Part of a small language model's weights: tied embeddings.
Each number is 500 + 40 x the weight over its row's rms, rounded and kept within 0 to 999. Layers, rows and columns count from 0. Numbers have three digits each. The size before them is the row's rms in percent of the matrix's.

# layer 4 MLP down, 576x2304, rms 0.0633, rows 0-96, columns 2160-2303
100:525531492518453468526526522582505517511495505496485510433455535592516485516482507516481511446536511433512442494518527500467490494464505427510558526505499512535552451529508500529589518547524487500458477525444531505493581459483508517458455427529530508405517481529482497476482524452518525468492572519512561452550480532428503492449524515498566542535480530480459520519505530499564474440515436481489552538481501504489490467494564518490477
098:544508557457561470494491532499494495443479440486492502513507466559563484473490479508458506536535439492510505503527476521557480515521495475578466420597421560447517449514500489524520435511536418543453579551548431501471535464485505527440519529469474428470515497476462534517539590519486524472460491504482453445532465458509535528470671522509479523468482574539470498465470505456508558549470597469429485545495549519439531480480491553414561
129:509467550524526452541531495542574473459525538470524530514467461490505506514552434475466507451503513517473592562427482472507484474417467519446454534476536545500491479513532492454483559493556509456465469559524425423487543526455535477467396555453494520545508454513478530497533521486563500552480512516538486512489518504537528459497515502439517575536482533512433450525518445508550543506507512524518492545488520564483508486493483501486435
104:473446547498560504478532459477522559557482537537451427438436454543511536549464468456483485473563455557520514520526536530487505542567498585495447565511422511509459457481465476497398476523472427549450496478462475525582467442525463471470511520540501491556489515428545518530510522557486442531540612445500496502519559590524475419552513502476478500491428484449515460564519493537525510488466447559589481556509568530553482466519496490501516
101:471538524503533533519450502507406500586465492511540490535522512576466506546561483500506525459498488569438508466467510517546510492509450459532544538399506477557481546510543459507505537511538412542451506529517563493503481553571464499407560491477487507564522450488530485481471462570488539512498496488544488494431446481409500484475563514478496521469549466541538455588505438512577530477499503496505506540534500491508507507538496514496502
098:484385426491547508519506504515557475472543489423460524377500514448525486557526473439516541531440533476478546515462565526458517517532509589487502447476525492500511505474520482466445463486441549526520492465437564454466502468495528500495453574474511468444479561495478558522561497473491529450469516489495444535480482527449531482507558552491506502491535458500417504498539473520541505533545473523540584513444482483541444502490593502498463
097:522543521496515503506535523513422550483490475476484523544507528464481567510509512479523467502492431568601601523509522479483443527524523442474548503502490451531531507548503466571492501540525521529511507446513494505552528502543497540438441510550522498472551497528476502543518493540521526456472474543563468474464449455543525514441490504480465461460502529482459524503612512515484544581542532487557481502475539492525566548452407500482502
100:441409476469510444546509458531538499445500477522446444497495514522545500517655473513558491505549556460484510531458499510539475540422508442486467543530487511496499503484517509431537419517471436469499449454460492444483490451514470538500565469449440455518434547530529454495461486525548527469449423504589500485508607457470430471497492518431435531448531496497529487512555453469528520533467508470466521570501522483512551521453465485500446
099:401498526500497496551520517466493509505460517580543449518512521493441606476491536546488485449534462434438536544480454530465493513564546498452459499472521486416444500432527541462565474556484506535521458498548413515479420557467499515491454411430506531504558477486532544521546488550554503458531451558530454528464476464522518557526470488474474452605476518557490460531527506483459502537470428496562470479523459421443542459488506528474487
102:506509455479526515557534464463486556478434403525475537490552567566434440481517529468513498478498522496360503564515505511508446493488532507490524451506509493507477489464511517491513511448529458525498583494470502493490522447532506480485527511546473480526438533535511462495514542506514453562511472459544523562480470571477528482490478500463449490513490528471503470468465512517454513480499461471570480470531445521498542536471491474479512
100:453587488443495579467510491433501494451497399534534546594519538544502483509548464537454466471524477536515460481515469500529506493554569551503463547478471504518504547517574554541476521472483506510503512469471579499522531506449458512503520523529536487454467479435585477401441525536501535515530503457519503490433498483450530503522458556464563440492573517533525510552444542488525502484478495557471525512523497552540508452498546469511472
105:444493495482440500523464508473429548477503520483481523547503499512484487531539499540602527410427484509468467489441522579510520546449495459458396526488501476526427533484485431481457503502495527422514500434531506446503502511447535588458426465491493553456474484509457550558524464547488506512505471487563417457510484526524507492437429519525451483475475508475525453417539530438515504521502447423509514483542530553499547526510484478475462
099:529551483458492423464479560455573506532435512574536499472489527397491554457536491421511601490521449506505541563497488500499498505489486510509485486507548517550502511540519527489530505523521440500451429543481545459482516476471505570383437548461470507388444453479493533459482487452492481548446513554468552484557519551466477521499500534520520438496486553469515552450496526441464427480483428441490538550488451492512455484449471507443574
099:550538489510552483549417519602494552531414515517495508513539506523494534523493567479461538493498502487479462477548467433497498495529504600528500510529515523473432560474516560537574418485528503464491492523579421494479524505499472512473473496584409464499460547505528520435435434528514472460418501557540524519476537475546484467498456541495475549449463564512453512503462516558479475492542515464417473513513519517492435515481537490419522
100:571496561474544527418534449448523496520476506474442476515548477526466439512479516436520483455494457507511581417497523460422493583482554510531498545439537430539491504430518491511501523532529501514467543533516480521523486531525482626475460466485406550531463482634514536508453563481510423453475470470500556511526447477488506493458502492476450422551475492559504550442513526493472546525506509492507553511485530542479566490496420443444513
101:547533384486488516489626539563541509481503521483494478514470520490491540500437463542496561446557421502516458560540484534501538481517578489536570562468484472535530498534562506492521556446516597508547532507546539548516481424531452477403463543476466536489493492473485461521515524554498503490465447492599566471567475507452503482542498409503450468500525513485523545471577436497528538489507506531496449506566549488515447580448558489428545
100:489494507504503549489511463523547476472520468598500560507448500455472532506437468505458507523532489471487493512461582563538495433554474428483511477505455493471493506487523444535557484544507512472445501467531441530516506508521475517474519538437525460397549511505502479507500544522503532502461459465493516535469467449480513494526465519484489515528518502487502449567434493508458517514479567522511511417482459528451459593531513466542526
097:516467530455511526534504489470541513474512537497513484519476471566464481448532525526445474442484500560506523554523588565557516495482415462518486481434510474518488552545480444473547526495476552521567459490495485573470501486492486495470505511503510456528446500412569539518516529574491537565525548520479472470539482505525593430496561458490517452516459491550492562461503516418497463502507546510511476465409461528462531455479420448505491
103:553445537525491499514459461533506497548467511480538450566496486526447463546439504492522515522439430455487548488504504480438474481502472487542535598508492469550496482503486484502474453505472462520407495476490510508475489500512538490571459461445476480492561489539454448473480490502511511517526526536527559487448574486541539540512571522465520434504507520509523488517504527459535513530436522552535541438470464461440502476512534426480510
100:533538594495494487538504498503509545601582463495442578570555487515464509489494528465508464510557497502489508447522463589526455477477522509442497550497602407461488559481455518438520472517586544486492502554492513444523553532510512501548463525478440515474508478520477586515583471446468599521498516514545513513475433457453497494516482450472549459540481486504520465500526481438456478495458488474506492510467495459518528504480545498451467
097:526457445528520505464471491532559543474527439524503423534491508437485592510475424496564507479460460470452389546430529485513472516572502459548525502501470545546504468567506464458492493531487523443544477587481445613550514493505503462530450505511446478450580442554501550520449493550474542497585472529468540509451565434548540549505447502469516502437487466447497562535505587573452487518520531482562499470469431483462470482494487448532455
103:498546526469540515470555476517493533487462396473522514522515441521436566492526505505462543453434499490435541430487562453558510464563504484529506465479488516506423519421464475525519591554492456551505507544482498500486531488436520458579543508469480481547467490592429532429468555452529482463538453546516451539594468465524461515504538507524459505456534488579476460556510572536408539452478525491603453501479421517440506476536496551503558
100:509510503480529559443509514517480453505495536476488546477495523490585535498519476482452430507438510520459494517534536538458498496497500526468486411461526516486511513499478527508511520479479555458457450460482515534513396477458545486462474488540458406504497531443559455539488479529487527491497510575456411462513489472608482489493557502474524467496549451497557468534490501513520453537521409616540429547522459479631474498516564551470459
101:482529505450540425556523487465375592457540451456493496547562514519480505512515540528558474546501493481503548535491505571448476469515483541523506537484508495481484481474563496457538504534484494497494572507529502465519533595487505509520533562512497525532494552499509503479462512500414517473439543489440517428454437514532505494523431576511507518431523517515527440569487484553567507487425503436594525535527502523549468519534476448529543
101:479532501495520484500464511470542492473488444526606509480435494555625525475443424434459530465494480484501529490551513545438444494434461500425508501485499519551539556485525493526374488493448571519528509563480532465502455558492514469625529441505436482540600510448498568478546519520483480491571528457531536491455486530511465498483489559562560403514503511546483522485498498485501488559516532512456556525456523447538421452489453528515503
097:557493535467468500500597520505524504498472561496392439497471433497562482447461515550449420515498508468575507490438572490441521531498507472473548499491493423505402479507502558517558529544478603507523446514459524529493522417477491499542533516499433489535563437552567451456499504486454497527517490491489526574520481511536457502470594507516481464457529470478516510530452532448541460473430491434513501461501490443445452420537465541432486
099:510476493541571498507551460516482497452502510465529532533552550485557483456444491516442489522465494460510448459504506503500490527511568511477495505429445558519409418512509438536510447436426464532497451535459498553581505558550491453414472470449539489545508494493469483560524496512544475480475490502493511416480501506491503529547606475502389525575466412570479456489504470497548404444545494563502432543441522495426502501464466538420497
098:502505466471450498433564517512550502494447509485551485490486504565500475509565488500481449500495441497513543480501438488402441537470499581478469516535466532509553558523486444569496467485481468503511486537508496521504470549525448485475569465488496455530466449529516602465474495551476466525489520469531483496498434523451571538538558480479532543493494489553512432472486503533514473483514623438485475575521503463490520525445488448551521
100:489534500562516480498513460495466467489459430515524497531502531517495471532510535504587483549547483546437481467462566456475524401532418542517481424482485497485506442411514533443517484523431457507522567449491605544463486520535497588453532558473445429582490496435521529546514482561499480497494553433555508518530527524491531504451496472486462465565564443521438494464533581542513532510449544464473496526518508465448539499544539528543470
101:456523521538523496477432495530418489476486508533481506443514503507463559518520499460589480520542541456482509483519453513502541469467414544480484478533503481475461567462434506458521555542498494589427460431508495456519466487494542410523430416514449487511474486569495484558420475486460538486551525425483514520545563525535546471586525524448525514605530496514471517498499483485457515492464495471468450489481473545513559506515488484500569
101:603574425490470487442465517537480479436492497464566572529524487472459448489530438509494546529533463485442524545468495501562556504627502539527458514483493448506552471506555465508516450478452464561426507464550426475409526480526512532506450506429568486505536493507498537546436470595532522561420500465503545500435502493462450507525525438524552494501503557544591530579535545548469513520545464457461477469448496508441481484476485539531482
098:466520525512464526446549542505459421428492436486449497485469422471505499518546512536523462525460488468542551559496445499531449491575534500516493596534454489576487469479510489544484498456434534518525547474510508490523504431564448449508423476535560485488504491496488485557514536481488540560465494530485523487519496507470504402546540507487518491522497476516505497504483485485464472466475544496505484455501480536491430484431502554429503
097:490472541522444512503483516513493528577465533584478467545510508500470499486540467495462555478505462475572434464541491465469512549511543506508492558547554528480453486454512478496473537518483510419509551547515483547454470362518451529465477529469464526526563511481559586459427505405485547493515564507469537513534497552488443459490485500481462517454522443521496473456482537466491487478562486501521504531488410520549492509519535500423512
101:458428518450453443541435525445476529490485527539466578593535544504511462452480542512519492478524499499492476489508500562467493551450451470500512534557507541502520489501487529480488492518526530490463405489440483467543519524457493545537513617498501453438520500556519463532553507508538531535516425533468472533490523560509534456455432477522521556513495506513519483484437493425507454561513517474495489496500440574515467506417486456496461
097:436426499503497447448490537498490587484480445447510611529462527533505524500497534510453488579468518470498481542476492475503471506486540505474468514445519478508464482486583549520506598449561434474507475565402479470469514479548504475468505477523499496527483568545544440521538494495494498534486513563483400520592553528466473535535481448507490541502510460489459417471502558454440468489536359506543464482480518486525446455501500479503578
108:570426426548545500489510591473515477511468521515485468580512484530507564499500560513529483539494524508451506514525525500438510522570492427507440558507544481454408521473489408549503405551477524526496537418520424564488522508532460467481474527464470479482510496540498472491491492544473536512510491420456481507522503478496480467559465468498518515463513451525498521492518578537509452496488514484493467450493470427510517563484512496496555
102:475457467470508473558475498523483530465512431543475420532521493487493460480437503498503450502536505594549452463443493554457531495495497467519502510558506538517523457527577551493402481465494481479508492544496434505486468459516502506519494479470539497457498511442464482438533375487542498499531451497478494457485499464524538490506489507569534354577499424432455519521480459445582558511435457518541507511504530434538471476448539440508434
099:484484442460503495504455513518472528556446542497573481502540471435494470522543478483559530529560519498431551498509496414485513441501525476518501482513507508490497553455533498518487548510482378520525493526507529484504466540482522563452492467461556569494474529492511542538587515505453466542520496592543563517496540541541525508466467581494448461501465433524497469454485541541500482454499497474505447524481493586512534516519532490477464
100:501477447500461542480489448569511541473515480547473523445536498555513465505510474585502466508522467606464536538432523547493502563500515568546485526472474578488484464483510545483514491507540396440529489489472437497449547343490498535520499531556414575504514542582464386602462547458510448483452551536492533560481481526509519460545512493488484440543493499484477565533489509444412513514525510543481430449502572482494543510461518535475524
101:557507511491457421479473463565554449485505490469518554501436516492477455486592474511468498505484519505534518560449525517462423475421389587477575481461456499571536461472469516502499576522441483535482474500501457537470524565519556578454541581494490524561538525454533461436462508485529551492501543513530576530462459410462492495487479464435481510501480511517510511449467579478451486465564478522534526550516523437493521517550478517453543
099:465516590522439522557507464432419510446482534478519468481575436495516513503542482479554408447505587471541531444512454494502478540553607537545485486457489599532469470460506489498531527472482440449530513481491498469497446528502400517535502508495494512499522530554498527396519440521474510482509482526507473580484426460565502484488473515511511445498461464511504524457590512484479484474444461394410484502482468478464543490429462520513507
103:463502464584500521457489519556505522478544530436544476523521527520503437481445566494496453501471423536497459541519471465448487461488559540494413522477510505542495432526465504578510540449525431563505509457448491551532417505529532478504455464531492451498507524472464487558453530441504417508554526519505449465495526524537544498504462483487475472568498476499524500598520467541510514499453565496506502590579535496527466480502531538497552
101:499512529480439503483509418557454572454450500567449516455512463541512541520541414477484531473514505418501546498539586459593469501446577503546508522511460456476505530416424514460492549483453563515522440568536485553508538536473457474483531401507524537479534474490499553495508502549512494574492508547540500543462451469483502498486503526454612548512524527487542565548417472542458461543489508425542501519506488525417526567552456498513525
097:552517555523502462537522554496561545419496456502489386442473458550467496519577531466499495497512493512477505449426571553508477467480581522493529514484484487513464430446504597439494486502550506454521532525428519561524552542504486531468521440429491402511507493505528526460501498532516442490500502525455535552491440452503494542523464457516543529477499544476450486488502512529488513533467518544478485550431490464450546544535538539498449
098:561578470455477446546496441508499454531533562475458516540460462553545482459566483492375495491518461447499507481468465511505482559407499434529462510445515491559518543539540477489489527472505536523500513425489410489518484527581457486518470524489502520508514487496564498444429547566507527566394519469512520545502536454470470461539512580545534484454495536518452493457543517543417536512521498536493478570518483530419508490554530504499456
100:537508498495486499480539464469473589493562514533543492551505461427481528522519510494520503469503521423529497543569467586491554460505469545470491543499434505465557442513515505492460557419509506439493487486428482478547554518522494499482550532479539446560446449546485564500513438503471552526516552550529505539542455476482521553452529550461487514491427494460498594475536430499514545528500520502562434429461513555592453443479477616531513
099:544407474510456519487492581473521496507508498483462508528503477514459483456518516459499505454441503432474550517456481547455510466463481532558471456538488546508517492499504565531559550526509485510522480509478494543449439558476431456491521454560502516555489484491397540507538464541483498586517504499504491487461476472502478546478500464487488440488645498531537517507427414505488491512509538526535521520523491479483492486493483520456580
100:473535425563494492471564571484536530581475486523517447483514567447437509525437577519501540551485543489514575533433527440451470512493442528525469449429474485495421525511483461527565529521488551432540479521492456466469441433524485577571465514537467501496561517532546487516455550494499454450503488471547500487525557445534506512478448526422476451472516483539447544502521549430469548474542384508446480533505441485478477478495523457494500
099:496470486542430493468521560516462544512586443536487622483525425509496487494529533639476504525530599455519501530521540496474453480521445478439501498463584549504459482532569490518537591528537493473531456526462480533495499512521484499545481508529503532492532489554510530502441509512488518429521488465532469559430410472500504524538462502529438471505504488528523552485483494444489509501498562443534444560515465422458515526458460384477520
100:525477551462483483510448475480557533458483446401513489447549514500514529587470501470563507484485538476494455470440474443490489480516484583409480421486520506519496503498516509463479433549505454511510470529512464519458509471527512499566524499498459566587501492514476485467478483510509511474440511484594467460534465498517512507434456432476493547485473496481479430509450540541514460456569495511417527460471501526512451541511488443492516
094:519472465516508495517511521517481513459505528502423577483450424438438494490483540447559564481450474548480554568521533513462512489450486483483481478436506602446483421508446448498496466483498473580483475491509502423482470603495509580536524472549475460532511513434539454410477449538504486546530505470506493544445496540551490538533506420510515486483574499507527532566516474454548461543561471519586438507505517529509546499511474609532461
100:500606488433503478527503462459507511537432470467518426552477541589444566503486488570496497477495538503465449527513480541522549573522534468507588512482505456499573518468520498462464507496492511410528485522510457511436481490545501464452538483519482508472492493538500491454581459556527539488525508451501513519538427487561520522487492537518471435447422495539521505445470533475494558559535568527529478522547495574546576513569551470485528
099:521502486504506437461523491440558506560514533538493492493543465528510529424455476574440470519484484542482545469493480494459486501582520532477474423498507460480518570471443448538554487479536491490424555545468472445514564436510538524513437533459523542525478510476569510495485408559470442578457478507456380540485534441453533504436517524524426471506472543536524532473557507472458542546518493509446472572551521493513478450560477465468471
101:500507511476456506535555537532478543437513467490485462471512598466520449518521447527513499463487485498538473522538531540484544495535490492457510531524524584452486610504492561473532502493523467417507434450501547505498487422525472508504537536520432480529504456528483472512514436503481499483523608522517485474495508548545468510538521496511498472574474497447426528431491523462596529534497480507372509527551469509442500486504508558503495
100:488511512486508466440478522521507477535511470465415529477500427468533476560538542493506520489454536500511506413493443524451510477515531497543440523596446472466582550556492527491531539506568431497479495524528474507477519481532518557562402470439458506483552473435599514442417530522446511482468520488500545530535521407445549534481525489497442479446488554471493471522512548486555480491459449531535444481505444495477544514512515548446503
099:514479504512447451472466499454529524520541488545467517488552605485439467500474512501491469442428434484521484499533480455533584504457473499515534444529504482509434500526487478495571503520504654599499545555456477478502498536495528614503543508476580535496499511594461515595578533477558491424475563568519517524434456572479535502526458454564484452443551543501449434476458497486508479450470481516510494571496475542472522477508515506522521
098:523545485499479586491483512469542509509486485498514434482433413532505481499411480434445472498439473462483476475464472467485502537496507537473519577448554488501573430513512580520425434539511473526516446502506514532471462595537514520507520497512491539591482505520487449529474543540491548553504444492552516565511530510480472516576529488481464483538444505528522549510543528450505477476470528587468435538488486526544505537486493495407491
103:561527477485517535473553507464422577444515435467469506484568506511513484519557464437502515547484573500396522498551469483518428517509461383438520452500534540581578526423562494564491591508462529509533506548508462517537498540534523482492538479544510558523526490559483446497550489481520520504481470475497500502474511431527521551479531590474427507508482542498525462488576450510477535503520473517470437452478506533515591536477546538461484
098:491406404433459489442469550490499455581501471530542440472536485489536481479491457532379546485476511575550488519505525421500496479525462425504443539522450504488486516496437488517438506559514485508520504511481435515525480538480491513497538410520470500478452534563541466498527570472501493470534512516418523567540531554526538464481494509502503452570550523543448522458559451558507526504438491517511521551479563525495546520526499523572485
102:473508498509548514466541491499525497485491477527531460552474503588512479490487542493448533479530465488473520501529466481532481425535493440500488497523435465540524573529582417475479507449548553532541543473496429459470502504546465539494560475420509590421554494428505493515485533421546516519422446556559409547522479574511515496538515466500468459494485527525444451542537544529547533418533543506536576526503496598495477447568462486461489
101:503444418470459501491530565520464526501484511506480485556504519543545493464555635530470497498535485466508512516509476467497560538409578573543551466529410465557525449490446500514509497577532551457472555501498533529479534457499542494446454542487567495464552504507583508497567532493488531512420497505534483472538482532498533484491565490582488496449533516514542485463501483536511452371505500483524540417582509544511532444477467528494529
098:549553432486459493514511502523527488503526493510527489404536495470491468504572530494516462612536437513469514522519505501496483497523530431528535478439524447525541532577514526498495534451483477545505509627502556492504481424525496430547506511540528561480493532470469498490449564494490478497486522507502555411513538455487507544533560533494508527478488500479442524517410439453525487553520473493513510500535594572488549506522482494515499
104:481471440508473538480478583580519531546513458496473495575490501503480492537589540504488469537511489459423529466495450406436449436508500575504475538486590461481587514538490594497515586514457404507491440516491525484537558543502505463539430482550427493481465512468511495498479495530508486499485511504544534465464482525554483465522440476516483446471485487520579528513492508483530432544519441459503571491493494483463430510506454493484533
101:459550457446427495536507466449498543569499515520518431541510509563536458489516487491486461519489420524636468443506479478488511536523565431518516527526456484466476489526433478433512517495523504488506470583503433536503481503524463530501475481441442479526511482475505533496525502507459452513530465430540434524464465455446483481482545471501641501509475567532490533535469512500516506489493518467508423498448488502475540496604474520512495
099:480476454519519501543435499429493476516520517540588492496490539491467473534516477494561514514592498498501549419457527418482517571584518499438525414519472519448474467532525466477467469556458520593516508484443472525540535481501464522461503493498517497445503610521518519519509484442505552472543398498572471483524520524491540484452550481575537481552484557431483486529538518603529490467549467484445467548561509499509555500477466378509490
098:540503503545376523423551499419475437539513426425550403527471456432457474545484478513483546487525493452435452471503510514477493505440467509528558487484470524503560547483511541577501448514450488563541463519517528557543540543537547517493506466501507505470507540523556469559473566487538424502559475554549492584514523477512496499537515529445479591566546587465458486504499488506516489501527465476584507534482501559545416456530473418547522
099:501632489558551471502504510508541476496499489492439456600463499495443501526438492512468543505491505480467551513454468514511533531512461447503505506511524462527506518480532460539543524493495448461483514491465535466520494483507514425512419502554531514482516502563503494472513467509527569577548509514476494467510535526558515469474477445526508463444519504496512436478474531491546507432563534497499538517469474533408394456521570491489480
098:509570555557489503503447493445558524558457536477578478511510470579484533471508525496520501523565541502461516601533596469493453453461535521503571468604524480524554524515488506452500506562556482557502598461528583510476571515516464496513510500483546506595439548455485584474464494505481522494526461616425526456529551533504495456478415502470471490510527483532526577483428528491459476494487524547559560475431478470523492499536480523553408
097:487512503458523478474544531541513471461460508534445477510559469481453498491537512528526455450620533537467456533501528494434462451457458466458480532422537540534500498488508523478527466534439500537538526463495550565567520498533527539519521558550560508502479533482499483540505451505537578528515511495512514564528543580496477479528543435527526521508545549552467539516495493587556500558514488541571528441508555586467471414491518459542485
098:487458511433493520555423439453530517518518433553548516515493484490510558446545533502605485495523508545501531433534541395497481509492502465590470399561513492540503503479523460490480473437479445462400470538444483495481413511457438458567469571426502581561459553507421570499462518537523530477520552489470486522534473526469508508503546486466529506557498484501530505499505539436527495482497383584478466521485470481438479499537503574445440
099:474543490512456455542532509530475450502546499491497447535434519518478495539509551490531456456527396567504484494448485450527499501511550460515487476555507507525552484470533505449551578498536493496505517550446476502391533493560532461477490522435539510520518455525497565514525502497507550502474494538477527557433513534515440549509506457532545542466524499534486480534535510555569441438529549554454480514509525529538476541518497507487471
098:553457469456526456481469543509467534545506486535516519523576463587541446478540538573445526477484452469495464470496488446477457518448463488548596528538529582427435532522520445502432542502549541524528472494533515477456505554566458463430492502518537489490471510518480463474506494516482556435447523534520615514491449564523579551486484524497459512482522494583478533492522497513424414470469425426501493518502508533500448479577477477490522
102:596474503516478577490477490587478422518530456540444475433490488484543544484521509578438483520544470566499449485443555493438553527542488444498538427500514546499531462452489514547521484482462579547483493536559521470460496435506502526410501554476494460514486501491496490465492553500506500575512548484471526500580511492487468534483507473507487530429550570507517575495487542514558518476511584450455567576527541520524460461439544556399529
101:517479513565505505496544501487443483507538462492521577506517527541508529538507497467456428473526511426453551559483429519424502596531500413461471507493483506518500514447528447522457476508480507481534516524490513546454514502480542512464466467481544500493402550624482521524439490530512509544560571490531451496597579477518521514438532472507506530443509513455489530428470551425501486507477507472494499501535518479502490556505473505533500
101:482567528529513531545483554540458532530486496463532544484488469527508502524544475496544463510493417492514556471505490465471490510496485532496547483473483405441471517465490517553472484544498452475476514473568466520511523405500503539477467460460455511552521452545437595488494516522504470449496500511542537529439454516462491550525492542436485493537471507545514436481476533491502484436439525545462475550514505466521546570505457553458513
099:551480501489499466548494441545469645483494437479553499524449463530524519446493547488510511583530476480489544499503472447462527472484446487573503536445425519483560572472500520513503525467424533503511496520478512514514490500416481519464493541443513462447473517501470506534483560508477483524506459475526510509436508481477504523481477548494465455529550505547489500480508486487463509486477534544496472522504514539554485503514482511518518
097:460522543517581557432477490556501540528481485495533509513549532432447530465507476520509471526469566474595515475539510509482503426517517504476551527544453441498502489548489454444440536440548477505466502588419468463518534473495455578510459523530542528532556485551528515492439531560501485487546556479489529483526406518496489473520428461420504423566408544463568537396531431449458496490464398502533448504480546491498559452499465486474524
102:488463505535505440497592608417471513481423525491517576512450578509530478566517502478437508502473496541444547580517509472462552570501469483535559522437495487495527493507474441461502399514447503522529489508506516453451476526523538442419561564502491498528553531587548473552500590527486442502488510494596466539541479592408513450505523514516503540431524505525425482469518476485405564457485574454536530524549541598536415507554510532466525
100:497531464543484555495518495504584515542517530487519481494579496487500468476401480517538557547498551509509504562458489508501437494449537520561440509505473534489572444520540592519499533434574509500525435463454553517526555520482551511477549499506500509448486495465488499401489507498462500532531538476550482531506506526569553510510465494435452500520545487424466494527474481610550480467504467519558545557498578475608525484521458510500525
101:515530527518562489487535463541488565520505469537470578503494474531511519520534513591517432508526493456466552591533443516477477450506472514467537515494536411504502522490533543441464507523507455474456520497471551491416518499546541525471511511486583476514474510503476484494528500452426448557480493519563474521447564540496534521457548519526506503481481491509489427477444501454495489518482487540494562505583475510549476449486466521500453
098:484455503519479536482453511542394508544479448556428522542458497512487442461487461549510510508428482546434505495631530473432485516447542511456448528459503528411507571461509511518498418497499510494515420529480509474559515550493474513480452503494501483452453504550503524526498487510418523430386542503467461556563470458481463515509383516498536515462464504489489471429453439502470491559481562454510445451498498484475536508460458476436508
097:430459490477534565508474489552463487541486504536508472522468564496478537493556459570474524529435538523485561495553519480435410470517555457496528535445443460508481574573487475474443475595430538440493563504476517533477596464506552542572523409529484505515526478426542468466428464454493512479491530542474455469508521519421469476533508425507463433520565482468501417521531469456462457442473529560489517484524494588549526511553431481586503
103:525515470460429433508469491534497530493590530464444508486606595484512566459552493528526470490602528434539456528533454520462442511463494522453567508415430492470511590423516532485521523477517522430469466532532444506492516459518525527536481437553447577538520515470558473607526469519548521432498550507501470502532510528510427512495524478523546472462484471457511482509446470593515515507562439456487460501484508442499484459485451463491500
101:512480502403612470537480458527440553548534549489504547579543535476478486483446524569456498512537530472451489535473444508476523594501483463518457481439499413475505535508467551480559514542472471457511464554493508515585566520436482547546516460543527541498497515541502556478520485505490525476508549558430528509505534529527498518561513494552542540456482495503484489475421479503544532480446533461524526537514538494484514516465526522486479
098:540515436461502462475505520566485506471556488463500476600460473492479510524483550458458506576500499544412518431464469498499516454461521488535527493493546485477511572525539449453518474510452451464489429500528556575567486450462460493473539386491519481455496512537583436457460520505500436557551483515446457482444457549499532498487555502504556483530495459494521481570483470482488577566465506478479453522519480520523492511556578482525589
097:497520483458589494476483466571408521524443458492548536474464464473518464466496447491532431487490454472511493521521522554529518542586535493481524500423499473443566553503528600536520541456398419544546445562483437495504584488506487553562476481578598491479488503498498434581468459583509466501494544444558508495487491494493460589492411445571495495537462506519540445570518489546440519496517537475433528531538490498497529511489458414518462
098:519522456517519439515567520510435529547524431533486446522472513574535517455478482496438546518587538479447521540584513499506455503515516459417509527548475536516465486500505551533477489505495508475549470496519477518541515499500438462580507514523482468469601513507550517507480570497485539460506490485500467489542532483536499513472494456536492589476531515523519435471479554500557509529499540433516483538466511471539444525506450399533503
099:431496463517545500504551508516540515514483469449570420393447480489527484510469489516586534550503534490492447493548519501492493440469493440477431494484476573529511547425508505544489483538482490484458508493521522543527511553463560539536499461475529494482367459533511522545469484441502436534512557494493548390546609523521490501476495516518559544501515511498513524503550517508487466493462460511509442540515515599529495527487494502445485
102:524503518561592501479447476509512554516410424498530402565538536523489470558452449506468488474513517454652439482427512438457509534546448507519533471461488480482492577514487437521489460493459491450454510512453592462476432458526480551514503451455478498563560461516487538519569497497521489527529522516520463564459478526499477501440516558516527482489503505369498561443467546466487512400451489464462498497491515550569472539474442500511469
100:420519482469489623516499553521471538506519503482529452468474465489466453465530445492478582513499573472485544586560483469465469500530454532498506496454493488506456521403507499563517459474501505472440522543511438532506496544542474481513510469565454496508507494520562472570474488519486507559530508430475441473520492536471430469514605557482572522502538488552504565474470529459410542427558553481495490489529501498449500525518548471478486
100:558441452488489522531472544527554437446498426495575599498514479442526529452473511518561554471449533547588445488517490451525455481563528442591478500441451510450476582492460513483492552448536556524519472497530545432504545433442525505439523543446537523484477485518476514592552543454529429466462548521517450545520529498496494544490465462562488609558521526539423498513391436440474532483485526513532465549564528555513516531528500535492447
098:560490542507479533485562505472511497513479489477559540435511468526493546470510488416479541484517482481469459477522526512506547529470528469524544533553468557511548445512477560495550444473489485507550509464512492480470470475507429481517535579576500550512506576497473495495555463544480502503521448493498533525598533504489455470488440529522516577488489596488462472519498480536503457458526497484504457506466511560508502527530441515559509
101:474571515527419537519511507422472459585465484480481406488529445512431490514500570504511532537484507515640544486446508382491585533533510515534492476527464524463475516493516584534517567544521514527522486541542548495480486514504531476514493530510480511484474463466549495491503538468552513490536537459454532508446455507498500545561469516430509453467532569508478499529460495458490485491486485429476502491530543526493484415563552579478458
100:508459484480475532496521573502473532531518523574538542505439527432541513519549474513464598439431517528516496439498536545466522554536467521486559547530562575514506506450504524518535453492530525482496475504519560489481462544507498422383475518451504436557474467461491514529474484525486598455511533534469510400495476483535481597500520377507542510502501529513519527485420482509510544472513565493501517542477512431487542499516463539531463
102:490459537513517536526501512417467441473504605436492491490548455486453513529550490500484440461471525565588486463535551496469465540494453534537533463506526585447500447470473499498464502541518503497556503493473562503459433488456493464475535578485434531596496527524518498438523501527411486479486500386470485489468493440509491521472544534553567526539503481569521502447468544497445446525505546481514440564503517512448421536505492498513496
096:491427520449491504491486501495477497491462400493541500480464495433497503503576507506526481475512497501498485447518571542475524541542468412514444541459512508505551501572426490502475511482426438480471458460514528552504564477533420498426483500509512509450457474481419427517513546397480522507458415499502571485529490488530496434562501487453521472482479476465473496511550518443507511482471515496502542465514537517523470582548440582479479
099:526559457474471413494507516442525503531513492515516533513512526488565530583522541567505550559512584486580492565491473448501497553514531484487469469482455577551473487543515525504491499502591381515522513508446573496538488500459599524503445558463494497504512526433504470548476534467505443471497568461479513536451530456467469500486459502483511451539441548519423601473539569530469440506487458539469485466448508564545478457513579525450505